Weights of a small transformer language model.
Architecture: RMSNorm before each block, rotary positions, no biases in attention or MLP, untied embeddings, normalized queries and keys, attention and MLP in parallel, capped logits.
Each number is 500 + 50 x the weight over its row's rms, rounded and kept within 0 to 999. Layers, rows and columns count from 0. Numbers have three digits each. The size before them is the row's rms in percent of the matrix's.

# layer 6 attention query, 128x160, rms 0.226, rows 0-40, columns 0-79
081:371478530515484554502459519517523569450608516473624471513493483536591565461459461518552361562382538410600583494475577441518502541507432518522545450606478494530434553498509533573515433545522512421556513542497566479460432483453590492456509552
078:572552586514533440485542528464435517593531533524463415535488506471538536464437549479498455514572563603555461506433460527435511459522500537510499569445424608476505419544571548515492600528574541562542404577496459488526531402385486461531521461
103:585526545467487429471444487520511460550452548450479490505588487497552516463456541482496537507520557578487481528540491545443461536546553485576458570463557635428519463487517467443465538453484548508486394530465491531612436401471554603577542545
127:496520504492451490418420475516568455476544475424463537520600474521553552497554543515535468515502482516465471504544527452450472531509538495509470625500602617454505518433503434490527496390464458461566498565450453552590483450445591566558496479
074:505558485515456513507407563479580481538518475442455528443565579511512512501473499506505502459501500483499439473508478522470466575599482514513496616485598567477397544453412442473582468433574560430458512533484478528446346452482531503484404604
104:442458484563500530476438502564512454552523495354424497553501501552561568484510491497479476538483482522460395484483547443406477572546555529542493541537561589432482489451471456490454563512499524451513557536509461522544464438451575533506492524
114:478498463427450487541577427452468560455519546599540498469488436479425440506496443417529516415487516452493638477503483486552464368470502472480488411513458406499508496507616622526515465505479474499579432421490566473466524567598467448477550479
108:469507532587489517544442549615472499588508489379491493517455547500561553482490574567429439552441541476548430516492524510469461624600572507522492547535606558480495446512488477409449535520488565516493484533482499517460395432431563553521474583
112:526513552559491476438467571504506481558500446443475488534487607486611578488526522533433442576469471546501367508484551479470579553508431517617557519502583589476516505506422412416488526504470534480437542610491475563527492433376494522490429522
102:460457427431517488493587501540515494453540608526518487541509380565411447466528421391547607461539495484442506474491473458460466398423492417443445487532426547474457551490554516673455490522519413493476547469518463492527563533598483510575513421
112:631525577483514462427482461391515588415501502498486515496497528420432525582527474515504470405492470504507641511571542543549513394463485487483506496444505431458563530468446567441572455399461515497561491490449561519492453529486447430391486509
117:570538588491522459466423552465496567514452454499522558474505661433498531516531538583453416554530468520566524509547575496490572474598473583560586565464583495546523457479501498398567512476481548475542433513492477501469426486417450463362439610
122:523451490442473478398542518496492455511555509474557492556601363514486480484569497399588547432499546516418577473541449456460485476364440474481442490490446553400498585492503562554578424450462419427515568471464543609513527523507521505533482496
119:566516518477442474556615364470528506486517537423435480549435447526441436504569417408474596442565450537454507503469480502544470428418550562453481492519431504442478446482489542631387508481504478541443542462430485515518514548545452486537569390
172:576539565525536463435488559463549539497480440471480504568510612517535577490613541547460467560540424543550461530556599479496588473505414567539593594530568475472554473495481472526518530482475545472524473553523436606542468513393457452417442522
126:582582592524512501474463501472552560520465443510538552489550628494546583528582532571451488562553429508629521577587625589448516471521508599481541541543566454531510447515508432531502522435453555493526434531463437505487440465450441481435451562
091:461570482564399466664563483460496533500504527554431508487356501462513565530544499466483480477505499414439561484540453547557446555517543552485419487516493466498455457472525477444424518484538545539440463423522439461535524528537482573548617511
095:520470511522425449515554404482473524504486487452449462551485463571488485451512498470560540481565522479479504420480477454589476431522524576487576483566527547435468440389521492562525444476541560444500518448511490597503510528448519484487371493
080:510537529517551558558422582468502572501482458549549513444461609461471517547475514552460430516494527527602492553523564565451551549604533563544470566471562480569535451481556501452482610558487578491536447537501481379451487515495424524426613564
095:539496512566409497569453453496448538466557537538498520501387470496407500446415434562516423436416505483511535469589456485601422568608515588557510431444470486535457496374484615465528449504487565486510520495520512517466418540477536511467506481
095:515413441536574464412482495519470479459426492381488522504570405519531447540536513457479461438507620430484574540398466478531506533454508382506515366535568541405580427529491566494518449524474461525543584442478592478504505408508496427500500516
089:449499491506508481462452461599496486544427524361465489571531396498522433501481513443470556481568541488482466471405376435387482559426538435483483549548516628528511474566508588603408516486502449559460519477456512478476469425583513499553426516
104:563487575492414453484502478452501494528550497544455425594495486559468498396594486479514485408487493541475485457531455425590466556430417512518543485466453557495461525473461471465517490464532583450465553580491542641499491583396474554461430417
113:529436408491566518397477492532505492457443435405599539438572489568509450493460490482494561548461506475550539560455567511491552423539469490450513516542550489430567534496499571550524439540456469488598611451474529536458523432499563396491483543
079:495490553499503500581464490471417575509499472545474479541414571513475538521444539557539452459543571555591470466500546524554554512517574594610542490472555511483525390452599534531563553551527597443525436561579477427487472588418409513391520492
097:488491490445566433399524568486513436518519467448542464503585489558516488479545531459514559510521494505473455449487439449455550496411382489510506598506489544462511578481494409473497520499480480486537586485528491617516610502469534500502481498
089:481465534500463506573446496559420529514448469491514489525462519509457544491447499557554474528593567507561448438536531487553506507554572638540534510482527510526459407414591546572561513519496562406517434488584427416486438607462505529438440576
092:504487458493560557402505499502526479493498522451510526484526449478568450522489488469428541527429441522446480559447494449426511453461473348492477482484482521525533577562414567526415457516473415586505566557414561497485487393557528466568543459
078:531505547533436570572452507443457590520544494550495527510424562498426514504446499538505427455484527574585531498556539539551505539588541594572514486444533476546488442401548600503529551540488621453490482548559457410471421560450426506403585496
090:549467550589494527483478473463560487433579518512468500509479475480475509458447418552422527511420402505456526570508517533506456500495467407471501438423424488549551610538390576457473474453518489513469574557428558539468471475548520495537499382
097:508541508548382425508520386503523578492479521455496499521436462493467474496522554447507497473533517409448529505466524563522527376488545570426542449510607576470468388535558556544442466419526544499584478371425488574483467463475539524496386502
078:481421458547626533472460597490515498445507517445505479517485495520570528509498514510480482569507524480472554564402539477493564483487453457486532467579541477461658501655498542503484462551507515448543495502478589457468511451518481407508543475
096:507475530534507494526603531487413576577487523474488460512478510405553512445470494436477535493582487501557496496492470534510495460499474482469524508550443474543532442542522519463452553643579551566525568482518565554377502527445516439452497464
104:544458499528570454468462501577511393449544472493403528493575493600449544525554511525532502471446589515492491519596477532542561587481480454466460448438448528413571545425519410483544570464539519514451448480511429513587512526522550531554515493
096:425475463504536414453437477597513511532523511421427466541556421527424557514510450486478487400510517523520483506545506490482537538540536485459499401542537463470593495436485495554404562532458416549464479530538487538566612508489544540462511513
081:420393490537506474545563485522478438509492521522547558535438505510441555514489481504506469516479516525440551472513565388520480573459528527507475510501585498486578519539568582506548498542479471505507456476541550357552476521527479510551552458
112:495463479571520472480448514574489466492488531385400517557519497539528566488509494504493466550537481589465374471474529459450495530536534502549495541544541628453493520489456439491507523476492452472458505582561391538567529398475543530515475454
081:395428494481492443602578433529511493470459591500536503486393429503407432470489426437505511565588539490558502484430551371520479439485533514460527406576513470545497494586580594600489472611512441485539428485544555384499551501619472513533553492
085:550546519504437487491430575481540511465555398554548536413583554423492459490511576582549484467445512466578614506544472603551456508543535499485497547414489396510516434455494501376592444416491544499572456494442479475475411543475544457486447574
108:419417458496511468609566469584526481586462574465540516496437464517513485435494443528497553623629531497543412500443570434462475524575505526516529466498492546604475476515551490608517557634528496466493474534556475409518531460534532572553532494
089:433465502515566486504590459568510516554509580441463435581446407540515543532582410432462526462493524484414441545515483428479490495453527414497454449568511575444404502442535526577350522506488445535471564525496471576509532466504496552594548410
# layer 6 attention key, 128x160, rms 0.232, rows 0-39, columns 0-79
080:491552436500478499496522541533551539541406534478523563386485490426449514620624515507510565460447513422568500495480480426578472459593566542417457470417536374507501436415503504563520464501498454504532463563497404430545529406547466466576480560
084:501654520532505505505482516464524534463472472501552499528507516433542464462478441488485484539596554482447575402521481653510483510536585527543401511568509496581477582501456427536387491484455501551500427497483551539493475592596535440499500473
082:541515406514529504473502529531452576446552451505478526475523522585515548579407514512564557413560489526515497511534566395480526413416543582450529466464478474499494520519549539575575480493488506517549424516484567594517506410493499595484479448
074:475480499497477496525497501499547528454587521516416492509589412538485503515499441420529470439516436482428594515553537511443511472475513537495560512491462493454481438494514522556510419497480407522504412478547454593562467433542535520504457549
072:564595589448486571451431456521613559478507516541496467507553482501522429551465477469520459464588539443480626480552530541501525410436515520449528467476502425458456500560497553598498488427457413525508439469436462476532457481585525544523493522
073:406491412454493551513543435551451520445508495574489620460553376448514443529571458511469508463409490422443494567552439471510497558541626467478474549488491469464500510461517495567471539461477374542489396451476449566511490452553534464503464587
099:539470521570539533518427559520544438600414431462551411530414583489509499437445544510531466557522572541601456461473531525493503548518436486523499482556554527542564525544436479434530566569570602471462518494526533498437504519353448476526555485
107:467504423456474520481514423494470574411515521503509625516560402470489477574489479478512570465507415513397601485498492461482514437492681524451456504460470484504482522513526472613447416446446417509521405524463511509523502466632538519485462543
103:422463463489464469471495446540479573476543553487472646523565444516500479536516376473430535455460445482418523520513450454453499521471626510484429529480486529489471509458546501527394461422455366519498469478485481590508512477584519530478472481
124:485491516552545512534523561515495415561454424506564424475453566500498551429492592525540433553470541495583461482470548511518490579545404484560511501495509510532587488503484481377606554596544595468489548501554498487468507503350489466501549503
076:539511462526529574474500451542534513529516547533390481549482473527503454524515424439437552507586533516453539531560489498432570432514574552448525491557479530497417506543473503622405458453481435557493421517476524558526496454600436543475475472
123:512527504446436481439495471494550619446529563506498588546537495508527474565534389480436554473545502511449548521544487500482561424459558523477442462498493509463421538494508503596414452372431372504522475513512481532536499511609493523493441472
147:481502513583591566577521549554483388546483429484481426515490571525502584443525552510498428595452537490617442539490549513506509585596441530538569568525530505522577436537470520407551568595544610542463488491491504501468463471350431430453534505
085:529504459555597488526575564451516399492482499555569430495488465593514584462516627492541441568537566485520462548477509523497550500548402506482494575558479540525540483539426424494548470557515534501490453552534555551458569499408466424485507530
157:554511532410404476362438431481552576505497541537498535529519521429459429547474412531409517458485513518441554518537508522465538413449524505512461487454498529477465529496501496521442484342458384497533541519495434486572504534553546578479480514
158:563539550416445521401476484519592563511502538540459501536509485477491452539459446480447523454503534529470543533579538568497563425429459433487506451498538501476453513520448507496463445376420443482572496560520434477578466535566529566484467526
102:471471417495543504472496478569454487507580538391485506478480273529515445539451543472581591457511433581495481471448384464472478503501431440495519491587463563447469539495527500511530428532539481506489459501434579501399560467509484436518502511
097:490556581493553517503545587498580409484445490574578414473531553480500548409553566518481404568448550449564493552459538497470584503548362469543505606493521510512530504549460456409536559501496515485511489508517507529487517510416501405461508505
142:522495444452438481455468412488484609442550547464476545487484430499456394556459440449521598418535443521418536445501427509517465430440568496439461422493449487509457522459546522616487431440508427499507491495479510439515527508626550557555470475
092:434373433524429452496575434539515568481530597542519482447486358458450415503544478480571608486496480588419491485474495425500514512445500498517507491571493562498436516507574484541452539491493407468483413471449588529505566552606555405498514468
090:559550560521543565580486563420476469511444372564485469473515658490494600491539513505524464519502479494553529540533512460480501533484609509466503596415489417492537530550430430522626468520599543513499457530543605591515469474424503579509471526
102:528552576570552487534527566417538405478503385568546458517546620525605619533505581531549376518473521447531461507542608533520572523557538525555549529402495481473545504489442462425526499521438583489547503527573589505483498505418509484465506528
092:516454520513486488519528494522629506450445476563532376521565532476511536468471471548497494452477642543476495488526576504497574483477480568585534584549491545425413496504548503500441639436465585514498451422513414462491464548523522420387539523
099:473549532464492536495480437475376506594460527510473553478456582538424471522547468542443425482416478457507502584567544456481450559508641541482475461429515449562563502573536530422572408524601448493472477536530560518596506466522495595531530518
094:526508501454475473465492457411562533353510544514542510466524469438449387506457447461498599454515451473429539427419417503511489445457525509444459550448450501521466528438530471634447537412489420475526532487442478489493543543545548568510438483
103:470519591467552487526487495539466448554409450499454485560536657493492583418502516619404376606446543434536482548544568515511472500612440513600521548459496480487527461514521571369491530522569528550469605540488378503488451467382435421475531509
071:508552542462492480476525532447626502338506533534555458426533535450477460465487498474486523526471486443481554472454510565546540489493390463503474564465508473496506504491480444476463619446439499461541519544449480494510547566565559438487456443
075:498446454555477492533487421450387520555517480518466541532504518564523505586493482527525494432530482555456454507580558485511459557509695578485516415470465489588515485497525519520545412548486519518476502489577579499525475464487492619527500552
123:505465410476451478448504442476534595416540557506519508464499377481444383528451440454538622416500460541399526452459422475505497453429545497437449479513441522471445516453551488620455483407489409489515454483455527478509566531615558537539470474
089:525397390512427466526471445501430566551512550517485483520442426512506466599563489472565546400558527578424499460551490483494552487428641527465502408596494520503470492497544523604487434491440493496497416485532535459543511520603511531498519523
079:483613563470514553419492527525556411551504569481583429500448482476503571562587526447553452532506520497557523524484536484449570476467502473511564516570557527538533535583439452471557458520548446459516435502491589493504498500486476438512463543
082:575559484440525522529413454369397538480458417423495557504411581510471471567519492500465458461521455478516571501511461525482486511504644540404413476466470454539547548472511514555574397461572487492491526506524568478526521498508527639531513529
095:461419422543555529496447489679526456528443505518473485468497466471485518485498548447507498532441539523535531540551493479493534600506517579514601480498533517444549454541450509488463656488465547557497457413472391443568457471442442444553513535
091:554615490507464450551546455326439575427504476497527488532536537566484501589531470559540609404539411478493562483485486492524477415478613590427468534480464460512510473433505477561474375482441495446566486574474598553504536513555531551539470444
089:482463409498515436521501495486419535447544519451453504502544449573516549536507527434508510386547444456463529560557513425464536403453628558532547505445405460461504403491462513528498432484524443462532458509542550522581512456574498575523422511
074:426531387542490549519495517536473497451520425559456529471570404515434519455598537396482557482380535507549521525570400469441487537549569474481489507524488559482479528412472482530521504525529488545486382482494469504483439451480495461559417594
087:428545452454484470533563485477482555418597553522454558487598430523516459554531483400471530410435387438423519524541445499515497462494578481488529555462426464476457483423493515533479395476476392508519491503547518546511489472569571532519448561
067:456462475576523507521515563532480453525467467378608510488430547465547581433475539579496495574508507546488443502428499490480483597594424471550473504514534555519557490498523471376488553612492591455499527485512553494405527523423520444577511515
067:616617559474515564459475434488490522445501502503428432543498457510469420589490481496526581447586574518524547520538511530509506369498470557451596433481489470423456508495491529573572431465526487528523467505449525447575446475616465591497487555
083:452484539492494415513503628432534515495508496456594510439505514514534587486472575516563479543476430502494413483391495510587501552489437458511422556497575480528569487499518487424530529567458569405535533554558563489490525546458605472504523556